From a checkpoint of a small transformer trained on Wikipedia: MLP 768 quick GELU, a variant of Muon for these matrices.
Each number is 500 + 40 x the weight over the matrix's rms, rounded and kept within 0 to 999. Layers, rows and columns count from 0. Numbers have three digits each.

# layer 13 MLP down (transposed), 768x192, rms 0.167, rows 69-175, columns 0-63
468456483527453540575549449485492567443534507557446524520526488459473486453480466467483482469531506510515438488464599527532511562433529459486596518473491525603518484529470574523472505480464545
511493450445555427555525453538466532484533497465478513474552517430556455500559495419472535484559442449518385492568445471443486445469469528556471469517543522497425546491514540534524474503469529
489523507578568508466435539457535428530540516492500534558418506535539551502411545589506456540424523475505549434460514549559515523561554422471531517468541505479485500526412520541500475515583505
541461572484428454458487525533438413492510450520421458463452462531549533535439468491449525373500475542481456405486536468480557547442524508492453562444529524514565511528511481598524480474437533
457508491517559565495453499530553484460443489505535540524551489488541556540533482531535501444509533584445518491506473553421551528476533441489459471494587453556484498495488537516513529487435461
503432591464584544531470494579589474416450492449449481523546505442518470563556484546494503459529547530554469561511465519523546458539490446491523450552479593523508508440504516506470525475470519
508433545568515495558464541449570480520485550444547531495482547508478495514501457467474488502564490533563480477494420471518464526567535459509497462496536503525519520442535446496521556458604444
531587464503466477578513496483438587460521540500498449480545550417518400461505479510489559470512487509449480494540443569515474507484457538455476485521520489555479435476487555513518494549553528
498515532469467530545462503525448499480480527511552564511545471530437491493461442591425491539478473483456489508491546493519481550472506470453505462421566447505538520516504499428582493486495496
529535466504537519577456487554499499482536559505506512501497533481496597495470542514526418488446524492520493540541506500507503500444502533512494474573555496520559471568450562556447478523550511
501531525517507634561515534453536530479464576453499547522521472522476497462454498485510489512518438468482521496523519469456428509477455467465471486509562453518527422536568523450552482512512472
509495481484520568452465503545539417508514453497488499480479556510469463499493482442440523487533461491501418432486577506501415546505473525485494486554407503500481455525495502496488462495479511
523472469529512557497490489549529501508510514460454464440480512466514429469488523414463544475437452527546533489556504484506487558593531567532450498533509478467558473545484422571515498561626520
530579506545481540541488444510509579503514478521455553472496468540489506463481449440482405527565520486491509393511504405470488409544490492496403506489509483483506527521509554422518500488489424
472534467491495511425507459493558513522490502537430537465409497393450518496529518430519548524526503468562527488500491473438472454574502480477504421497477524522468545498458539543481478502563617
513416476464509546549498582502537497481539524518485474471480570564535545463449514518551478421490534537509510509560546424475536460481483529538546555514542471493467533520468577563495557439502526
504470490464510452480513442473511506428571485511453449488523552490455487438485483415462527511567527454560450470527510488512470537470443495400526505546492534466435503520525523434467495543481482
493386495463542498545528473566514509514495454502485544492463502502537550507528516501578479542502511449465506540483479548490450432473469506519484475541403563446452465536567516524502423558523518
480482489505442474545487460513493473531521528509464543465531486469480558560480568404488492553490454453498537565465506557487502577458438503483495441462529524455514535482508564499538506510483522
436466476439567498528546485508540473533527516605526515508511555533506477468486462490529519515523487486518515527459510517518486521559495500543479509476568543482413565430569462551434565489530450
468592537457493452443514434514509470531455501594457454518423464488463499507474488515479431531530489518467543517535559495453487433485436503526424526563490500490438548513536476499562555454555469
523442487539528510495543496492503454554555499585521485512543524520539484470535522555489602508530522538452422520459547464465525488448558558511490559435456513479457442523522436489446532544495495
541417506500477479482513539548458474465500592516455499480521517534572511501515489469522551476535555551546491515492533467464557517513487482504500510471578529541535444429509470512452482510557506
501517554581495464493545485597463502554517564484473451478479484451569495525461490467545509521459464493543483515522486497498567505454508508490489518463412472474490519442529579494537500560518462
511498534571486495415523416426495450509489537494501472469562506431500465545543514528467522465526474519449459519509482548508508558518498499501491491524532379436521487498501549481474498580542517
485488468526436490518478493526506543514477532525482491512520534563547473525499571540538533544496491523558531437538466463533455439486537500467487484504535473441542510541470496605461492505515452
541606477487501521529509428567489515509489466479487476435527497431480421438541557475513439500602531486507488458498516472554492530460513469511449534478553479515527441463492533529468476567520557
468388522515539447489472502435500508511473458493498440582547506493491530482463523461547515511504493491524493428597584483477467502448511435509499522486453506444485484555526545423463498577482525
481516529543540432466445477504512468449525480494543494482466481546508486519565467534457529491430590509552548495504482524572525546464427515452428562477486498448486504509567481465455500492560504
518479545455506458496503512450605521536527457520477503593536516483469487568557502480537505501477450496482537444496499510542510476437459528560538523528555430489498532543500497479464477451463507
526563549453418539453566553431420538477532506535470462497505453504483595416469490586543555507586485478499513555451497455518602489500474503493502525484509481475493473502451536498545542476457436
532477519510523502489556567489431547516461518505446545381516518409546458488486485541495513465583529481513495476537533501526542542494526466484513496443570447474573519502451492494520517502458542
468497452470517513555475516489499510538536545447486538517557536538480481547467519523556422505523529516490481483481466527515474473445486500562503376468428449480480499563428421596503480552537503
484479542481481587568486520528489579461473469462440491449464481540464408499487467494575540514538479507510532500513535529578437521532522523666476494519423447516487440468554503497479551476530494
520500500539607496462515560462524485491556481454502497500459438501532471504449514509467535415480504491595569496471433532522494537555628504517467447487557485514501474539434507526537539564475497
530511496498446544487513495521424557477481446445542538500442438481481459491475437622554492510491501498509529529473459463491553537503459501442511487474460503530497484493432469459560523537469572
537499511521534500502494430495534474485408540508473485422415502457484444486489442497429493480477519497464514494578495456546479513483438541535475540485482472533604528488483474522575553549522549
481508571404493486481509523537525504456544500534442488510563561572454590462523508443526485498458487498531512534490539487452542436488574509499507593452475508500428481548510500544519485480452486
493479442572520574497515497587490470529562573481515458498473542529525541482523561503581526469560528529470553441473498488498498502552595519474474446485470478467440461522492530499513500526554497
464460525509426530502474427499549572567410534552516492534547468562485477472460529491517444528483513498550511515527472392497531390495485503479489516448490576489541538542475482387528462562482506
516468477504532532515509500451528518500515516459453474521517453539557473518468565464557473507549454518498506482485535467476514494562512440511483451465491527472458556454575654590459486505468487
617461474447472496440532462483437520492459440521487447499435531504521532467485512476456480578527450487505512533435500471482531504428515480468538508523454489419507449459492539586535517472481494
422527581538502452471447495475515502464434439533459542445453541526520568475469520481480514508461537426533486462481490428474489482554495525486500487557532555477551472526518527570491473487537457
488507529529514531540422528544522548476518498503529465465553462478539574448565466507502540482533465452491481500541504564462549522482504550499513525527543517517418534535486491565495473485494460
479459485533549514519464472564479509581480521467412442438532426531513353558467576484569488520469434565464486442550526482535477452420514480519436496448490389502544506428481463489484535468491497
518496486492530527515481497527545514500472457469474509476410501478541425526556442548467403497528543519524462542529477521514490487437525528466445490462557494486474469518511484522461512451470510
556506513414541576511509452510488524454511458536499503529528522498569508477485477467531543451527453450521429557544469500413508397551507481474529499545491481513496517551503534517466465499566516
492527526510398528531517531474452490542574487474510510438461470474489534490551516441490513455517452534463534551573464405510482537533469523510552524511527474505533540544475462517482461404566416
504533468467506471445487493517559574500575456395477480547474528464511495526513555499484450484507533513446497490440529503507485486486503489508441476444479526431493528558480493437489584476539499
517486453516469431494450512406472549569507571521545554402467507432481448495458474481533548543493474456527506601519499545494420514509501479486573490563479426508533451491493485451574461485433525
521472571408443481504431485442524535511505510447517426548480551481500488563488521524543460509491480489508443492535484496498495496429533516447474299525486491484538507466470477495540424460527505
528427507581550476466550448496552501466480481523459519544554489553518476531496492545507491490423443460477471463473511484459464551559439587506450469488577506437467547504472525525469519542480543
536488486556468503555523541564515526521528526485510558484567458510523506567434418471513539501504480509477516507505449491527491548516524533574518440519548476509522493513467489470475542502512462
575462536515463488547516507463485525473477494514495501459507515471522527443503491466504553483511516522516419550570525487505483522460468500547540510524487485498465480499526460497538446457467518
493468532556447467442556559493518474499481558479490484534509506606560559546449501466543456462406521549512528610512483514502496464522458477560528544481568509499487495523520526561464499485518478
521552377559475531527477480556486519593446490483449506480454558488518517453507471501540479485459516495455448501518542570525502490518485530494581540488537532561543499535396510513510552465530516
460496476514492516531486468511485433563527531510541495546503492529431464480519497534519486550495514544512535502449477471483530504534610483564486528482466481535532480510511523506497522554509451
559524492442484536494560545513427486633547490447558507481560483561503524465490567466484472482516450547553509555563533479444496544458473463519505491482523493530480487454527444525510528497480504
524525505534493509497525536475486486541537455568557482552527486496502481501492466511483537455514448577483533550456527572454492447543430537493528537509549519436522519516504493570557508492536429
516514431443509558483501431486477474469528428511440532545558456537499493526508441481539482471576416469484485458476536614522458432498526435504498465520465492499503515535412505482550466471420536
545555448567460524503537456498493549538464495534441459524472487530534426547520537484524451518444495554502551526468462513479574494509529601475510421439526525516504457509505507517527450412481463
479530515600529522540479484557531514513476472464453553517503474478476494423545469515494435511502524612508478602479468531493519548496529383487426485434533488469504524514495482554530455485461495
399486537487562471526555459442456497559487487545519516500515496489498463498480519503442443480481458492504454477548477464488476507535521493425385451532488589496516483507488470461497470509549509
481486456522508480453441465530536479540421473442559526521536446499504518517523586492488449482511463574569488522419504528489472473530541530529517497557568466455524466484532500515426458479543484
524429509362507462523569445496583577464573468488498516492542494505458540447429481473493507543512502523494473449479490588537515507464476466527455504515461409485503497499505468487491475546475477
503480423501546536452496442515402465509480490422480395528485500492589450547512512560414523566469541505527465471526477500496483548560520534517495510520541509470437468507477468478469554476552520
485571484529485503515496442469515485518536511504473435471458507583497405441486508528507541529532439509402521526475440453487512482465516457432521522530524543534530448498537429500521496557504427
499483515460502593479509596512425456493440495520520483509412490475550506474509446533515418484485489439464520528542512495439527422481531543476521511491528514460419470509502535434493483487448496
564549487486473514499538531471488486547424505511441494485488507470553489548568598486517497458581518435553544510467466508530488532482460463519523422540530483514536472539590417508453461508483532
503544493512544538479476468498535569506465523472518488556573535532498515503549525503459481458467502503458507457510535512559453487536464471513528517566492519478479460471577460444492481487472469
570522480510495575474468430500534484460483474530528460563501516561474438521478477515515555487491461478536493489528512510481513545457512507482511467440543508509592489577537536539488550436429538
547526512563483504562516511556586523429493489506466508455549538488530503460551470473533540498501467451553491492530480525488470486527575547573457554474520479467450476475563459525498482484506460
551484512500507391474553525462621461538569515524461444484438525480477458508494558495446485462547543498486478557487543509526487453414488475529527516496474489561474564508481443480511504480422521
500517494492540496531526505471502483526523574440486554489508534520476520574451531536537545468442546510468532514477516519524520477532481436449512436485561557559464505469532525521493479542522505
470473524532499489517474483523560512609484496464554495573442517467438541529501526550586508601506475446463536509487531558486482449470536474443488468511456519501581580487463474474524509550511499
470553450519495518518467490567444475515556530486546485472506474539499447414473507505516461547455484560458446521516538503410475559486481432396539502470511567520516551590505495516505491473557579
596531472506516455507451526538487511548493515527447482477548541510454517540491449455484524486476458476485490460477428468540482496494465468512449518559456491526484495416508446473543494482487462
471502529465426494525542542446480535529457461462533509520485552500464401472450544476481503564467446480460586526526504442474501497583618515519524559485461440558528463485534557478483553533552511
480507499473493474451499557465472442527518508493479498484429505520514451526461488496472455477498504511522527459492475455454499472450579503503490393428533497477438492512523555483469485518557527
481495569425446468519535509495464533469526551412457485470525517507517574511515533435491470479512460528531496500491498505445471431483403527541486442578432517431507521491509474530491498495441500
498535504591511472491550488558488529485436505505541431507497571517503505494481528495510476490463457500466443457434523548518509505438462464502430541500498477520492484502505470436515482513512483
496508446550424544483455395444475448509528594493530487438553519513511464576435453531570420492490518498539503470509527514463489471459468539490516482465505513478530446476469474467555534499526471
455508536526480438549525541466454504571553508433491525482517512521539530463511564429559484485487464478495475510483485549456478567485456492496525540472493488444458527425467501488541551567528532
559503471541466514480416474574513637467502432536538496458500470554476556530532521537497519496528553525477455517523535441534596516457490541483460453546480578498465527546568514497486519512493593
485451501500570476536555512530505485473441539519483591470500497444505545527492477474532477544529524437534527508518549489459494548476559531489499429486463513486499475511487518506527503519531456
592530484540473482432420584457564493470578502483450546520520522464549464512488520412482457509523493531519594487526495497514514422486482479543519484498465520412532475474550518522514522547546486
562550582500544519520491508480538524499484520502486485460523486527533544527513504462513497582523477487589445463397464547494463528487470431453446484477482468485432508540533522546444505462465450
419517544504530441499530571460516536473525546514514513418531467497376513494470443503486521498530429460458469421481447502477487471506531436492470480535519458535416556513493479491430460547495475
480488449550461472525485492547501495489495478441467561481540476578493423515526495500563420488435447501548539515555488482514488535513493419503521527482593502444481551459511474553531504549522495
517573526436543468592507541467523480508480477481503489560385500517461516510520485500455503491542584445510444478542485524533513492542484634540483491497541492529458594433465493443564515484514555
527513472468463471500500528500510490494580528502438497463522495487400480482523531516437477462484514482467499521580574503493518485560465553553505522511523453490460557427551558433555462477482465
518407474490507440470494487443419503514455477418451523467545549535467570525496517509567538471458521543553424524509469535441482546529506491479474503536459529529531512423518542457540580510566488
509547528536576452460545414547549537461463518499463475509461484575518506521440533575443453486484489511458547536428469490551505490472459505438527503524524514512487506532531471494448498496463468
530489511565506482546456455513490546450529466499511560493604444486495473515534543455530495533468499509512485454503431439486482485495561461575534438546513543495435514526539479540478527569542446
464499576565429487554439540577469428451478525487449467554529514483445483522502552560435537476491519500565538475440506528501523500489524548553567543511515613491480442474483512499500438620553432
527527494535472469511522504504507515503438441448428473513468479514430503481516477533485530422553506482521526530522558465446591493501514494468483532464564504499462526462487570558485499451552543
437488494548523424427446522547545496559528484471531457473514563408570525520507528406456450507570486612379504523552567515544521567520564490477454493544497571592529463517481501521513485563502550
489471481515473523523501451506538483558601562516440529478530508498477507490463479571456397507538566481477563563457441477514537440532490446415474462522507576519541473480491540538386583516519520
552461465488523493541465435587574514490459487456522589481492488548505574466497466461527459453544425447476513429475491528519459454484440474535496587482522540413471466449452551459481510492467559
439501523526516482462461481562502483477495521483490518574547496447531442542543527519514498565511486430452457519503497505479556507479476451458486557514490503425422551552527566503477470486565586
507476477418471561506492494535418457458491449504495468487458549519528532498492461489500501543559499473507488468477511428430453489573459508526558545465495516509437555469546531462452574510488569
486474500566516528584567518487519476504420524458504529461495482580506521502489450445537435536557507498491514511510538541579503516488464453543521565484546476501540488535468493570513502494499505
456541529565546521513535468476437497483476466440491502492590496513474507515517477502486594486483526483512424511539508554591573456489514490487577536468470489494514535497536450460504506482493521
454475481538488501511511526515542497539522494545560514536586527453483531503448526463527426519521483427498571458483562559461439531448459459487513430453576510456511537500527531558490484518498479
492529472529466545545528458496481500508522504483503520488493533473530559552490508473494509509539527469560528478532514497448421508544505488475447467503473509503461504476424546490526531478492477
478577502501444496490437508542485502499487483507505486530500512469547563542487503441477474478529434502502590439491517564515493502502443529476479472555517440530439461496470468485526438486419526
497489487506541481472573546533511409536489492479445546436456476449519526518494515491486512534486493543536460481442504497494504450500493509566411519462495501547535454542487547488429478550461571
# layer 13 MLP up, 768x192, rms 0.107, rows 70-176, columns 0-63
497522547511499537485461574465517463480521454517552517541519519505505551469469460547530480510444556528468585499479537484553498497528533454482555497470503497526539496496505489469532541481526484
475554502454495580520478562504490489513514537522483555513504543434482497431457582455503442494544494479500505453477516478462429545491503447531475549500478491456513455514545453452473492579467524
526495460462551538581492501480524547453489473488505502480518496515446538397413446424530458595484525515478460514550441484571495569537512604480446520528564597530510544470485585532474463525555527
431464591523545478410458455516503522467411539584475521511531503552484505538507483585452479491494441505494575499493419492555485518412534517564481451468478573511480489551480530487479559424429586
452510457483441473500529506488444482506377578436554486483460560492430517551489541455498477408374495480464524452566469495556444445546497531458501505575534523514481487551488531511514489489509507
520532446446489508477538472533427478527528433550460490497569425458523485484535480418545519529453540489442486507469513510459551487465505532500539460554462509493449456527477556520507518528449531
496520573501524462503491517475490442519478523464500550477448483505505630505513494511494506445436549480546517506442502425466497594468472519557570485500495518500517512479467466500479519506445506
552498433429492499525526503508485495490505516530481475463469482520542534548493505512500534452566512452455491576437495486470560490469534532530494507471477465465439563536513493442506469509430568
435533572450448503504563550518515473500461507474476503479510493495526452508544476519491554502490472570543492482473485453462541523516534484534462506451466533498497561436433514464531529463511497
492482452477498441405452532528506495526439550530472523489471547420493487539522448501480522519434437514521493415433451495449558506532469529582527465519453439439490495525557551493495514424494488
452485549462510528532482458452477560493515507479534476526536447527500537541516517564479464505483566550477468513571416487549566504464540460468561553429513546475498547540459507552528536500480393
527483530460504505522550539421500481551474547536432558454528503517473514547488573483524461496524575577492497473495458427473527507510428487451576498509450479480540414558415533459502484467457484
450481530460524500528466500405570475446518533438464558503475471520487515486492539588537538501482584510555513475517544580532493551490500512562469536583468520472557507453524514525495497452510467
540511475531474548455508405523489561477506538491535423519576523469478576496491497547467459475437504520505445463496464577481575502571451450434532541493479380486535485447534501510499565508479468
496565469532485434495537507412521494513491528467539501490539434469518489540482517521498546474521480477539495428495520523533523535487450495467463454484475454495536476541512434501618506543542536
547521473514437377527478545489515537549471500461486451470514481503576523496482469463518524485461453546490559525460514540555480507508489520546475529430624501438547496444521512548523518364504460
531587487518452524411534552434502506510457539486511450441562461502489448496493434431457534509519510558512517494485487467537585545526549496470541512462509464559510533435431508451520491487489471
511501494538500471562513472481572565453480505502447494486559623532547481486444462495498473472471504458528459424509542491512509451410576457479575559508482478512516459564455524532528516460446562
516472495504448546535477439449462462467523452509477420566520486507502543479500498468520479440443493463550524478408568477472498518412535482508488494537437510461613497482418539516478457527527558
535494438552462562478553510574528511541545544488510424476518445522459512486450523536460533447489522513479528502498494448530569553499508496510521526417440469483472514371536460497544598513551486
487516452516479422580495513523509484503493420533496529525483536580492503507541426434487483501501527519545509560531487508501462538489469454503516468514590509501497493507548537481491471507483500
522453416512404492517449463485537497555529502549530454528511593493538494472478488490510372511534475477474507446516474496495480482448478524545550433554483496445481548511500497461549522500449510
497513423502536570481468536522440514522447473545490474463528446563384521485525524513518511508571492509483605556471553601553505576492463490490474509510520478485478492503506516512497497489485467
518503469452506468526453517520498518487521491517449496508541441498538527416454470499469588524488512492510527551479515549417485457503438501550533500548459474486524530471509461550531547437472455
476596456544534516559462537583540404428495498460529532572467520461506530547576500529487475569501553520530409452504547440510551456496504464518487567523560530533506478500515436465495557519437575
460491475457500498535498520447509500494501432561453516473450477425546477453440504504486585495475507497433489455513579517457497454533565544482515493589488507462528406572492554480501482468439473
460590497467561489536459492501448488481550487558507547425457525515468479510495463511482447504468535578484533518428455504493615532500521525522520480482482525527576550476532464566512471522514429
538472464437489559522550535517534506458467511544439488526536538459499515504483502465535471561517444530470501502469495499498468490546559484519593471524539513531562515452471469490520523482466465
473536503515548560472426505536480482523427468455481546444543585550515501559517525545491484529565500483478569552448496518519490533497542470520514426586457523519528528474477557465524573478525622
460503500421529545535475459510517459475396459523511560441524542560428503480547470527472508501487500458450502500435490541484426509504578505524503465495474478484463491471584535548514527471541510
477511485511559496518468511541435441472466562530497503477470496523443516456516511583441479543520456482551556506463512509502521412526530407461455573455478514599478461505529464515523566418496539
507491536521444466493495485451477467429483483518494456416469497475547507492517461537419572474459523437472520498488513532516537503492458487448486563469477502572506426492500514465477488497454453
493504486549493497496509478478529504489499538586482525520553621471482475476497497474444459588540523494476414486474519516431451532488458501479472502555571556502504575519440490450464481514525536
451503469531456537527495469514458480460499522525508479502555480466457481472484451444549490503475468512484446437526574548479528560455433436508486458490486515476502544538520529466553532408487505
536480481504516519542532511462485544557475511537489487480504455495492560530468494453499563539444548439507510501540483477509450473452551490562537492552464517433564456471564494503420547467516476
482540539453450493426539488473364456462560474561502463517518538516406548410509515598504421485520484502498469507565500517514457505547537425517488501546433564530454496456484485504510551492508514
455474439524509548497453504519452535490530437525522454461476552457543443514484512495469556485466556518597512486516478606610466513490506527562519419534483552564545459457456430489489515521528448
454511492441492442453489527422526484443469426494472522445574564472513449458493502506450460556467545493471492502564509469494477491519505486529505523519465514556564489505511495500417475396530496
504484527535515458520460484466447497458495488475435494506442512458559434520480490447531512517491474521467470424486521574477449539534549482538562507529499490527495521443474529566461480435499503
498513565478502486543557493550566487454551510543511443440511482475512454552530501568450444490522516551493517503529527562516485535523582537482568461498515486502543464525493499526617505537559554
509528543559450456498588537514510545526431525464492464465597494511495596513512526495509506435501534466481491512526480558473502507489470441501449599497513490476568567532558540439492469514557502
515492517519517475498582546452427511518484528483493462481449460486511443460479452480536524508443544540486443476503473588549440592375548502544476528443439465537478515504506448533526462487512521
537490478499523484449508492442497480517466482490443565528461540504517501508473484566423425577508552539500458533522479448469506496480483516485494432501437531431532463459541528452487473490540515
533434510487439454538419443474575503536496499585478551499478522458457530547454437552499502566485455466435533473502489451491443520543528491462512451554512446480458499507542523570512539442470526
465508547528440469518496533446504541417553501573477471489508515499460457457483518516485518496416492476498518481450551456563508466542506495472502492534458536494498452546492571523543539489484459
413512518523477471532531514489524508513412502519490471449453539536443535515575460530549467533501495488380490492441516570474517533532465487489443430512543564523513462446484507482486544475498495
502515542543449511555454540447470471493516425445560500533579467502518532504535433489596551490519494500544544540505581510501514516499443482574481487476482497500479440547467475411543499468492513
545514533514492545585498518529513433477448577545515468490504468504473453553475446525569539497436507529557479535474498453441546503523426551515562583516537533546533489514482512518463433415457513
360495511488525518503482502559451467544507479407499538526523508463474465467467546551499523448478524493491499557386500515466405540430555522539493539453410571471480510517496595562513507512510460
486514405505543515530553508559437443494467452493483563479483446472454509497508479470442527519538544510483568489492476500530547507561485499526591630477470529518490470471493523526458581491534479
418508555432424497467507533481519501445527482485495489493503534472446434526539504483492520501475536570424540497494503524442462519509523562506539493560412500550542513488457513489482468458534472
419509511440526466490400434556506488537440482495536420523513522539530584479503502544516472507471409564490439584477503520502507530412477497538506491508502465544469527496521430506511501527448490
432481522483519491468555467562501546524511472527500515526467447534543501522492512543547518571556487470487597495444524469462542559491545456453502547555528540498522528476496520519514492503572492
471526544508571541504488528517565483496468471492522502543478482475507446463548485479475495525532478452463482471473551447548530505509522455468537528511388499517512513466536460463518567475516501
551451530493531481462488471474452467531565495498543471500601492522480458474549524450476493535539507498510520477483475463512467602503502482517491482464462513489493462513525546500497545448472492
463521493512499468499494462462504564418512425554543510484501510440580438499431520570524532458479491501552488491558511593486512397502477486469487455471568498547546552462498530456526499486485480
564489506550472526434483482471465533497471480572522561636473460539514489493522430513513570476527540489453553462522443560563451526501500454550569472514438573495530445530481485486504499511473483
437466503416489502441521454492518436519514473491564580524473553567573495554503500482513555409472557555448464492490442575523454462484467535518555442531508458461453515489572457472500482488469389
472490480457619484569538530507529410437500522455456478506488475471478555476549457490540531504481516493467448509521582438495535533549521480462484459506475580428443543450434425472533491552514521
433517567576590503521485521522508517550582483548483454464551574478487559504436460461424517450466515552542445463453519532459441520527487454477535515543517468540591460458547557459518518513516552
469530482473516489545561557475469506488479538515467476492494472469479506496507418449492528501514455533488540480541510520500470545497509539479496467472472513551571519503526452470434460456538471
541469535439508464527435579473556542422495496553530540545493527538513491595490577547546503536482498499458599472500493574444488545537495458559489473509452513464461522492508539563474489478476514
532483564469478499495553421471511515494533509532478489483502539496514549533559459479471506466500542514520497482506454441464454451558454445553502552508487570490552525469538540490506511485425491
480502493536440522549483505431439422420453461469490508490543536541471500474516520569530461447437529526592474485500461533468527520551489506536518411555589516564467489520492547508442476450500580
553508523526456432578512544475531564508577517630497497499467526502447565424499470492528513476494491487500483518458516483500479435479483428522537505481480501454554521524531519535517464502418509
509419509455479516551503518524473533503541501487504421482471541436458468556477523477445546480481527467526500498448549480516418565489493585516517501475503475412529551588560570560555523447501497
450570471471392533501527485520511554482451444485545479497489490499500462550518426479521507517521485483479456454497502524482430540610500506512494462549515529529482486543494487474541493509539506
495491543491471542539437481482506549471529506537525495440490500507452529529556468533466591502490465509506462492548534561487561568447498493522504526479431458443488564455523513487501549559517519
437516465520508482478515507520485462517521488533521539469491510472522524524478486515535527531473510419558478467500537457550523449499572480459498530509525462500512515512463478612522522430558498
440483513482467453496557459533477502511543553565506549513521554478467521546563473559524584487528472583540526480488478548498442430432499519491485530510479481549443471529516484444553508489537438
486469526507457525451494477569521481558549505533481565466531461530457534526451464527516578510511536501466417487555501506459436521468543507469538529447457438489497550485513466484371460526570517
489527389500544499547410484474509533494504469487544524528480548514575495462525478492587481532517465491465531517463522428553494490535511472480545456571594546539510443482521557489485475495571476
401504405538495468496507491480491439509487499538516514521528469498462432425507521530493506452509557519564465426511489454542539546465472540564433460578555504489408543468544505564508449490481439
503570451550481523521568524498481402422467505390488456427453489484599491468550504471545523529458505491479527553493520401513509537479562516509508509522443562448472467454499467534532486527457508
428466484460568425541521590427513498432511516577493512518507508504509501487514473527428530536486436489457483430492469521505496503447446473407487524562545543529391505524515555511378506477520451
514513453467472526490504450455465467496520562500511539497456502476507440488545527541558543479457523504482482471533522511461499495494565521469532550443542422511487545532497544518517428497468457
485478544472519490479423517492514538492492499551530442553504467535517507476524519528470523477472515415468415437470584471512459512501481514504411557547540505471497467455452476535506491438455472
469467444516438557464505473463452536468543492515576525451529475417474457548515493511520514536456481499502558597500503549513494566518451521534532513528528504540456540485450532530432502501455454
479481479523538525481476463470515468516451487529578522523546462458526388462478524505487487484487475471470563481450495507486561572493554435506495519376548548528526507515491494441454465451491499
412512535449473465472513471523455476358501442485519483513494491447530423510448505515544470510495483576391553462471509512503565539563528510583561555521521452484488572491523571445508490509530473
525531521460537461485545535538474450560457581468483443506430461514489441516511442471454515538473513458542463481501510557528505541409552519483516545611435493484471487451464526451402488516510474
433491565532527569474498467509517466530493479459522492539468487500524519549482519549468515485491546497444463491539519480547485496518501495534470487449442520468534509504472498604601525520488441
462595562484430460486575460564515506452520534456516477566518510474448506492474544467526503479489480448502447469491455570489418492512487447454538595484500435493486496511467524464537463502423508
472528450520557473495464458525550513468423496506473432481471455497560494516541560566457464456508480459459538452490481400575460483506592567474509558577575461506505536496483509492455494458495505
484519527479496467487490529517494489513461371477637393486430530518528407562551511517507492574510485468497506509471512412574533497455437419411611495482542470502528534529491519491456537468493481
444489511488503443554498533498531597454524506566463545521536491515490497501501436553477547462530516488465488467613477553559546521501559544523530487520467551539477450508461506491587541453484531
512467487477553577457450557476487497518450489548548502483495450465517492516539498535491472598498513534559531494531483479426447470484516460495516546489554522433481462565543465514521446469500467
461488507473466526491475505489550432443510551420493533480482543532467521454523449547468515488562520524484513406514463440517535519500501450493453501454523544502475522470566479440476484460367450
424487493487415467524494465473496426489447478544557527451491500454500583479549578465530435543503472579544527463480476523524518474491495391468476465485499499457480459538543487579495544542502530
458426528472464532519495482521472473513368542408448518403526482496488538513477475486535543519422552480479424458521404464453546482499468524462461515508484495486521460529459487441418485429487410
517555521488478503574538455542522485479509488528465469465455428508544504465500468519519490547531562567529511480498475408530517478481542526563577503483533472534517468514484470580521494493486534
490527471526464476459464500508524530525460525491506505458505521481481477500480513455525527487463415468536520534478498555494517568492512486521441476435480536519520518468518509517528438500460483
526539484403526532490499518541490493489489568483454417493435562517514562459508444482480509520524490517531508553485544495554458544532440502440474568516496500551527482461512523436529488430417523
513478419442550507488463482445431496564516503430532449531527458564482483524544552485508507592460505496527457451478439553551430463500571520556479408519574457515513477545465495545531492449515468
488514545527491477505453459444485502565514502479527494490452478472504455527581416471451466464468508496528460547496486444415496492568516489446550511490452428522448467538459405439528503469524531
435445448533463491472531477458402543505510577555496456495462508574509493514495456578528497468473476448519506555438441521588483513454496531502507437493515396542502487469461519552512530519542469
484474531466553480460519459430435558518552576491513471486520529421474511602469554487545559541481439536480475502531453493443528551480553501482486483482520474518540493443501511509480485472514483
499469539498518534502593496463481427537516588460477446510467608492511494522491529472482473522448585504543515536451454531466505497524518456520459469492503432505515510523525441524545474557522541
473476568458462580523541447480505533553469495531456504486515494437526540518435527466475536473480482512527526424616481511500520507502523563550558460480511495429394458510517570496496454500429487
477496578531397483537463476572467512556557517485459503490546518442488540514485528516444534499488495465468431504416518462488592496453509437467593474444474492513561484547444453490504428569532488
503461522557485385485443487495474452379477483563535511419553560428527465486504515457473517511490509506508529480471496504480557502553489510497438474461528508407501521511465456490456421443542476
510381524487462554560511471534520507593470489587457488447464512562504412505502493530586556435449468510540530447477444527441510516474511428444511489497505499453533606543517559550485538488460406
487519578509520408447473486484487528454543559512483549428463512494476462467577427586528532533560452531458498456496444571575510455453518521479499481542551539479437500549504551398502486473455466
504540515514548505491486573445545544467473457480489437469494453498575520492484490480500469481438512498434463527483539457570525551461493463529514502471491582582428548533503510436577444551410488
517492463444507488496511492474551485504527445535520554505516478498516453459518551476450523536532569497565477565470504486518514478525498407457545615494418496444475524484431496519505402455541503
505585531514492585460507488466444492518540515568486515495479499471430489482513491478433524488447466397489565565491461511492528526478431481497446479466447461566479533474512551483551524507596469
521471464469485485520490518551518537462566517537493430580467427441483537476527495438498517573456485518453525518483514478527486463442456447454457485495481469516508557498521501569564515531474475